python train.py --head_dim=32 --vocab_size=8192 --rope_base=10000.0 --init_std_up=0.0689 --decay_shape="linear"
Each number is 50 + 12 x the weight over its row's rms, rounded and kept within 0 to 99. Layers, rows and columns count from 0. The size before them is the row's rms in percent of the matrix's.

# layer 6 MLP up, 256x64, rms 0.0706, rows 44-69, columns 0-63
099:62 43 28 45 61 48 53 62 40 52 40 47 63 47 48 69 38 49 52 63 48 60 47 67 58 22 58 77 44 43 46 57 36 34 53 44 38 58 34 67 56 67 54 52 82 53 40 42 47 15 60 49 57 59 35 54 42 46 44 48 49 49 34 54
120:57 63 47 46 20 36 60 46 56 71 48 49 15 60 63 47 50 51 48 69 60 39 46 42 67 28 37 47 33 23 45 45 48 62 48 58 56 66 31 57 59 73 56 45 48 55 45 46 49 57 72 42 63 38 54 57 53 44 45 35 54 59 49 52
096:64 49 45 44 33 30 64 41 26 48 29 40 34 53 37 70 72 46 59 50 37 56 47 57 57 53 41 80 49 42 25 69 33 47 43 56 46 48 49 72 50 70 45 51 49 56 43 47 68 56 52 61 44 47 56 63 40 44 41 66 45 52 69 42
105:40 78 48 42 40 40 72 64 56 52 36 39 32 57 44 46 50 60 60 64 38 44 73 49 48 66 65 49 51 68 45 50 44 58 57 57 54 33 66 35 45 78 54 47 68 34 49 43 58 35 33 54 69 40 43 57 50 45 58 42 47 39 20 52
102:18 59 50 69 40 65 32 42 49 36 57 60 46 49 36 60 41 51 48 58 52 50 38 43 18 55 61 50 68 45 54 56 61 52 43 71 54 48 49 49 70 54 36 35 48 55 44 47 52 53 53 33 61 24 36 55 68 61 53 49 65 70 38 33
094:49 52 56 43 65 59 35 29 58 59 53 53 23 62 64 55 47 57 53 70 55 61 73 45 37 35 51 39 52 75 54 45 48 67 46 32 44 44 28 22 41 63 54 59 63 49 50 61 47 72 52 49 52 57 44 44 38 59 41 25 60 38 43 44
092:27 47 42 65 53 60 48 55 70 40 55 45 48 62 58 43 77 45 40 34 38 52 30 46 42 50 49 63 45 34 43 46 40 41 55 42 46 46 48 57 63 50 30 63 73 55 68 41 41 42 68 53 64 54 56 40 76 57 47 51 70 33 24 38
102:46 30 29 53 46 36 60 37 56 51 48 33 45 60 50 63 50 56 62 49 77 70 39 64 56 64 56 50 48 18 60 44 41 48 45 62 47 44 40 31 72 48 43 45 50 65 59 50 33 65 29 33 43 50 56 32 71 59 46 46 58 61 52 60
093:27 66 49 50 45 63 54 42 35 41 57 35 43 57 35 52 72 42 26 57 30 51 42 53 51 48 65 58 43 46 69 51 36 28 52 28 33 57 62 57 61 43 61 42 52 42 75 43 58 34 61 52 48 50 71 65 45 29 52 71 50 61 55 55
097:46 47 35 47 48 64 40 52 16 34 53 51 56 55 42 38 54 60 52 57 54 50 63 65 77 49 51 44 49 48 30 48 53 52 53 61 67 39 48 52 66 85 56 46 51 33 52 46 35 47 73 42 36 27 35 54 51 51 51 33 49 57 71 66
095:38 42 42 73 45 71 44 44 25 38 54 41 61 64 56 38 49 46 38 55 64 60 63 44 29 70 32 53 65 37 78 28 61 46 49 46 32 51 31 62 51 59 39 45 35 55 56 56 46 53 49 48 68 50 38 57 34 58 72 52 51 50 51 44
097:25 71 43 60 45 63 69 67 52 51 28 43 43 54 42 47 44 47 57 43 29 53 49 37 58 64 62 54 61 46 67 48 53 46 59 53 53 47 66 63 48 52 48 31 82 42 73 36 46 25 44 41 51 32 40 63 64 39 56 51 44 47 43 33
093:57 62 45 42 41 73 68 47 71 45 54 48 61 61 35 43 33 29 49 75 40 49 56 56 61 43 38 45 47 59 64 80 49 56 57 61 47 46 39 51 30 38 69 54 37 54 54 46 40 58 54 31 41 36 38 66 47 54 47 24 41 50 66 37
101:35 63 16 44 37 40 50 54 60 45 58 44 46 65 48 61 42 49 30 46 69 50 25 71 55 74 54 49 47 34 51 37 30 85 57 49 58 47 53 40 42 57 41 61 68 44 52 29 53 48 42 60 53 47 63 52 47 66 54 46 53 38 47 44
105:60 51 44 33 47 61 62 54 50 29 32 47 33 52 32 75 54 35 38 72 68 48 54 57 54 45 66 41 63 52 47 49 47 50 67 41 50 58 57 57 47 85 43 47 58 28 37 54 48 34 53 41 73 55 53 55 17 50 44 39 52 49 54 54
107:43 56 29 53 45 64 57 61 49 67 47 42 31 63 61 63 67 37 40 58 50 48 66 69 59 31 64 38 53 56 51 40 47 59 56 37 43 47 42 48 36 66 50 51 66 38 41 26 49 47 30 49 65 55 63 63 34 26 66 61 60 26 42 46
095:67 50 71 32 41 45 50 35 66 63 49 39 55 53 27 63 80 47 47 61 33 57 31 44 68 59 30 60 43 40 54 51 55 48 28 52 70 41 38 38 52 48 48 45 67 50 52 39 39 55 64 67 48 54 74 58 47 49 35 37 50 48 55 35
094:49 48 66 52 51 52 45 52 49 68 57 41 59 27 74 43 54 53 49 63 51 60 41 28 21 42 63 41 48 54 59 51 40 68 34 66 55 26 32 45 49 55 48 48 42 86 50 40 43 57 68 58 39 30 56 46 59 53 44 68 43 55 45 35
117:39 53 33 52 58 60 66 64 51 44 32 54 41 62 44 51 45 67 57 59 68 44 47 53 27 37 65 40 80 47 38 36 39 52 61 20 56 70 46 40 56 62 33 61 65 44 43 68 58 41 61 38 42 42 44 66 49 57 57 41 57 62 36 41
118:45 64 52 64 44 72 56 55 53 68 56 46 76 48 67 49 31 56 50 41 63 78 42 55 29 47 42 38 46 47 58 45 21 61 47 39 48 35 26 39 47 43 46 58 45 54 54 50 48 61 30 52 63 69 72 39 48 57 45 53 53 41 35 34
096:60 47 41 32 39 51 37 21 58 40 64 35 56 63 43 50 57 58 55 57 56 49 60 23 38 54 45 71 65 50 60 67 44 40 56 24 53 61 64 55 49 75 33 42 66 47 55 58 35 49 57 59 41 43 58 56 36 53 54 38 62 54 48 21
082:63 50 51 48 47 62 64 20 50 42 50 52 37 62 50 28 65 40 56 50 38 64 54 53 68 50 49 58 47 57 31 49 49 34 54 80 41 48 63 46 43 43 41 44 29 67 71 46 58 49 31 47 31 50 39 60 84 36 54 45 43 57 55 51
099:50 51 45 39 40 40 73 50 45 48 35 55 52 69 33 25 47 55 55 49 63 60 76 43 61 41 56 78 42 27 38 51 46 44 35 69 64 54 28 48 50 35 42 47 52 72 53 50 47 43 53 41 50 54 57 37 45 53 72 35 71 44 65 53
110:74 49 38 58 39 58 65 50 47 44 58 40 58 69 65 43 67 48 51 64 47 47 55 72 48 50 41 53 44 52 63 29 55 46 16 60 44 45 48 54 68 43 52 55 61 47 57 39 50 55 49 55 26 34 45 71 29 23 39 69 57 41 43 37
094:60 64 47 62 51 51 59 57 44 40 37 53 55 61 31 52 76 39 37 54 38 51 51 60 34 37 71 31 48 48 63 41 39 38 64 49 34 46 68 62 50 39 66 54 46 60 45 44 32 30 83 56 47 63 52 74 24 56 48 54 44 49 43 53
095:44 66 32 52 40 28 60 66 60 61 65 64 50 48 43 32 39 52 51 71 57 52 58 45 24 55 61 38 60 42 45 41 61 55 53 54 53 63 44 49 60 53 40 42 63 50 24 53 46 47 70 50 23 57 35 47 74 45 31 66 41 65 40 40
# layer 6 MLP down (transposed), 256x64, rms 0.0627, rows 44-68, columns 0-63
088:53 71 63 52 52 22 57 54 53 38 59 49 60 64 41 71 66 52 67 44 28 54 53 46 49 67 67 69 69 54 31 54 40 60 33 19 45 55 47 55 48 45 32 49 37 49 63 58 36 46 45 30 40 53 57 49 35 39 49 42 51 66 55 43
105:50 51 30 57 44 49 76 54 37 54 29 59 42 37 51 39 45 73 50 51 77 46 49 45 51 46 51 49 48 45 21 49 38 54 50 56 51 55 59 61 63 62 67 60 40 58 36 47 45 67 59 45 36 26 49 66 57 62 24 70 59 47 30 45
097:48 36 63 64 51 61 44 60 53 56 72 71 42 43 59 53 48 69 48 39 61 29 41 53 35 56 58 55 65 48 52 36 51 63 30 73 60 33 35 59 48 61 41 42 66 44 50 65 35 55 52 49 43 25 50 30 31 63 42 75 45 41 45 39
130:40 66 42 49 56 32 66 63 40 56 33 33 19 64 45 61 45 50 50 48 58 42 57 46 63 57 78 33 67 60 36 42 55 69 52 56 55 21 50 50 55 68 51 45 46 49 60 65 53 44 44 32 68 50 48 62 49 28 51 36 49 45 47 35
106:65 50 59 52 63 47 51 56 55 66 54 44 51 46 65 37 73 52 86 61 39 29 62 51 58 40 57 29 50 47 41 48 30 39 43 40 28 51 35 50 53 61 50 62 42 43 69 71 36 31 43 41 63 66 53 58 56 43 47 50 43 25 51 51
093:47 43 61 43 40 51 37 37 32 42 41 46 45 43 55 50 35 55 57 61 45 29 71 71 37 54 44 36 46 61 72 37 41 43 66 39 46 69 50 47 49 62 73 43 40 58 40 52 74 62 62 52 54 44 73 47 45 54 48 62 75 41 25 57
082:31 47 38 71 48 52 35 59 59 32 54 50 63 42 47 43 67 47 38 48 45 65 50 51 56 49 57 59 48 46 47 37 55 38 37 37 39 49 33 43 65 37 29 49 67 83 64 41 57 39 42 52 73 64 54 63 71 59 29 62 62 41 43 38
099:55 44 66 46 68 59 44 75 41 59 27 45 72 49 31 60 64 58 49 61 53 32 54 51 53 60 73 52 36 59 43 64 41 52 26 53 47 43 34 42 51 41 45 46 33 55 59 33 52 21 51 46 59 61 58 54 47 60 48 36 62 34 45 74
087:48 46 68 54 67 60 55 66 63 70 67 43 54 25 39 73 56 51 53 38 61 53 34 34 41 52 31 63 48 46 53 38 56 57 41 67 55 53 40 47 70 55 48 53 33 44 48 33 28 59 50 48 47 61 58 27 51 62 38 24 58 53 29 50
093:56 21 62 50 54 37 36 45 36 63 45 54 42 72 34 67 34 36 47 51 40 27 67 66 58 39 60 58 56 54 53 76 64 56 58 49 36 48 40 51 39 23 61 44 67 44 29 58 62 53 42 46 69 42 60 49 49 56 54 51 53 42 63 42
092:61 62 63 59 40 72 42 46 42 57 53 49 63 59 67 46 42 67 52 70 56 52 50 43 62 48 46 32 59 35 54 40 25 33 49 48 44 43 31 56 68 51 64 34 49 28 74 23 56 59 38 37 44 63 44 49 31 55 63 52 54 51 35 62
110:61 75 51 37 57 27 44 66 41 42 48 48 36 32 32 57 50 57 49 50 51 43 43 41 36 61 33 49 59 55 35 39 57 85 43 56 50 27 60 39 73 73 56 62 50 57 46 50 52 43 51 46 56 54 45 71 63 51 43 32 59 47 57 30
081:77 32 45 47 44 48 56 45 44 60 52 29 67 70 27 65 62 45 45 58 57 52 77 54 59 62 52 40 45 35 56 56 40 44 55 46 44 57 41 53 48 52 51 51 76 54 28 51 51 29 43 44 28 70 35 39 46 55 40 50 37 53 73 63
115:59 73 59 72 29 61 34 57 54 48 29 65 66 48 65 55 50 29 43 57 34 51 31 41 45 64 55 36 43 52 63 43 53 31 45 36 41 41 43 55 60 51 51 37 41 40 61 48 60 44 61 35 59 39 45 25 51 55 67 69 56 65 67 56
106:51 40 36 31 69 65 68 65 36 45 38 59 52 54 44 55 74 44 65 51 70 41 56 67 56 49 51 43 56 44 40 59 52 36 39 43 57 61 38 65 61 74 28 61 33 30 35 53 51 44 52 50 57 56 33 71 40 42 43 27 48 40 46 57
117:47 23 26 54 54 43 54 56 55 34 31 39 57 50 22 49 59 63 64 42 60 49 32 44 52 49 59 61 27 56 43 42 41 65 48 59 58 49 55 50 61 51 50 69 57 58 55 43 54 35 62 59 28 47 30 63 52 62 65 62 28 56 52 74
095:31 64 51 53 68 53 62 36 35 58 79 63 39 45 59 48 40 61 37 54 62 41 52 60 31 55 58 51 67 57 36 57 44 57 59 35 26 49 76 42 30 45 50 41 28 54 43 51 58 43 45 54 59 56 38 33 51 34 48 72 54 44 41 67
107:74 46 57 40 45 46 70 47 37 38 49 53 27 45 48 59 48 84 46 51 44 56 32 63 49 48 38 32 62 37 42 87 54 56 40 52 45 43 57 36 37 58 59 56 37 42 41 73 42 42 58 51 65 64 55 59 50 55 58 30 48 41 60 47
120:58 39 64 33 48 26 53 59 39 52 68 71 71 51 52 42 65 67 55 57 42 57 58 47 15 50 45 52 30 27 37 51 56 60 49 82 51 51 32 53 53 65 42 53 43 48 63 58 37 55 58 31 42 55 62 39 52 59 42 43 48 43 47 54
107:41 39 56 38 59 64 39 52 59 55 80 44 43 51 51 48 53 46 53 58 40 48 68 56 48 64 56 49 43 44 43 59 28 49 29 53 51 71 47 64 39 47 73 60 31 63 34 21 63 52 51 49 68 20 59 41 57 62 51 30 49 54 47 33
086:48 21 43 51 66 47 63 48 53 41 75 61 46 54 46 60 56 39 56 51 59 56 44 28 40 35 46 92 53 62 62 45 47 43 41 29 59 44 49 42 52 61 46 35 72 45 39 54 54 37 58 64 45 41 48 39 76 44 47 40 68 54 51 46
106:44 56 60 57 47 38 33 63 53 54 43 52 50 37 55 69 27 63 50 68 60 37 36 46 32 54 53 45 50 48 59 53 53 63 53 16 46 53 53 57 53 41 69 59 70 34 33 58 49 54 74 45 62 49 60 44 16 65 44 57 54 33 51 41
083:33 38 52 61 48 60 48 67 61 50 46 40 36 62 67 72 36 53 54 61 36 25 35 54 54 33 52 31 60 45 45 49 38 58 65 51 53 49 47 54 54 37 47 43 60 41 63 42 46 67 60 52 53 52 60 65 28 36 45 68 54 26 29 78
094:63 68 49 62 46 48 46 45 50 54 61 55 52 46 68 33 26 44 32 38 47 63 67 38 28 58 56 49 52 53 50 69 51 66 43 86 54 38 54 72 26 61 58 40 43 48 42 42 55 30 46 47 65 30 42 39 58 49 59 42 44 41 67 51
104:57 47 60 38 58 62 45 39 27 70 51 42 55 44 59 63 29 43 52 58 60 54 28 47 56 65 39 47 32 68 54 50 52 38 46 59 61 56 54 52 41 57 39 48 26 59 71 51 51 38 66 52 61 61 57 06 64 48 44 51 57 53 34 59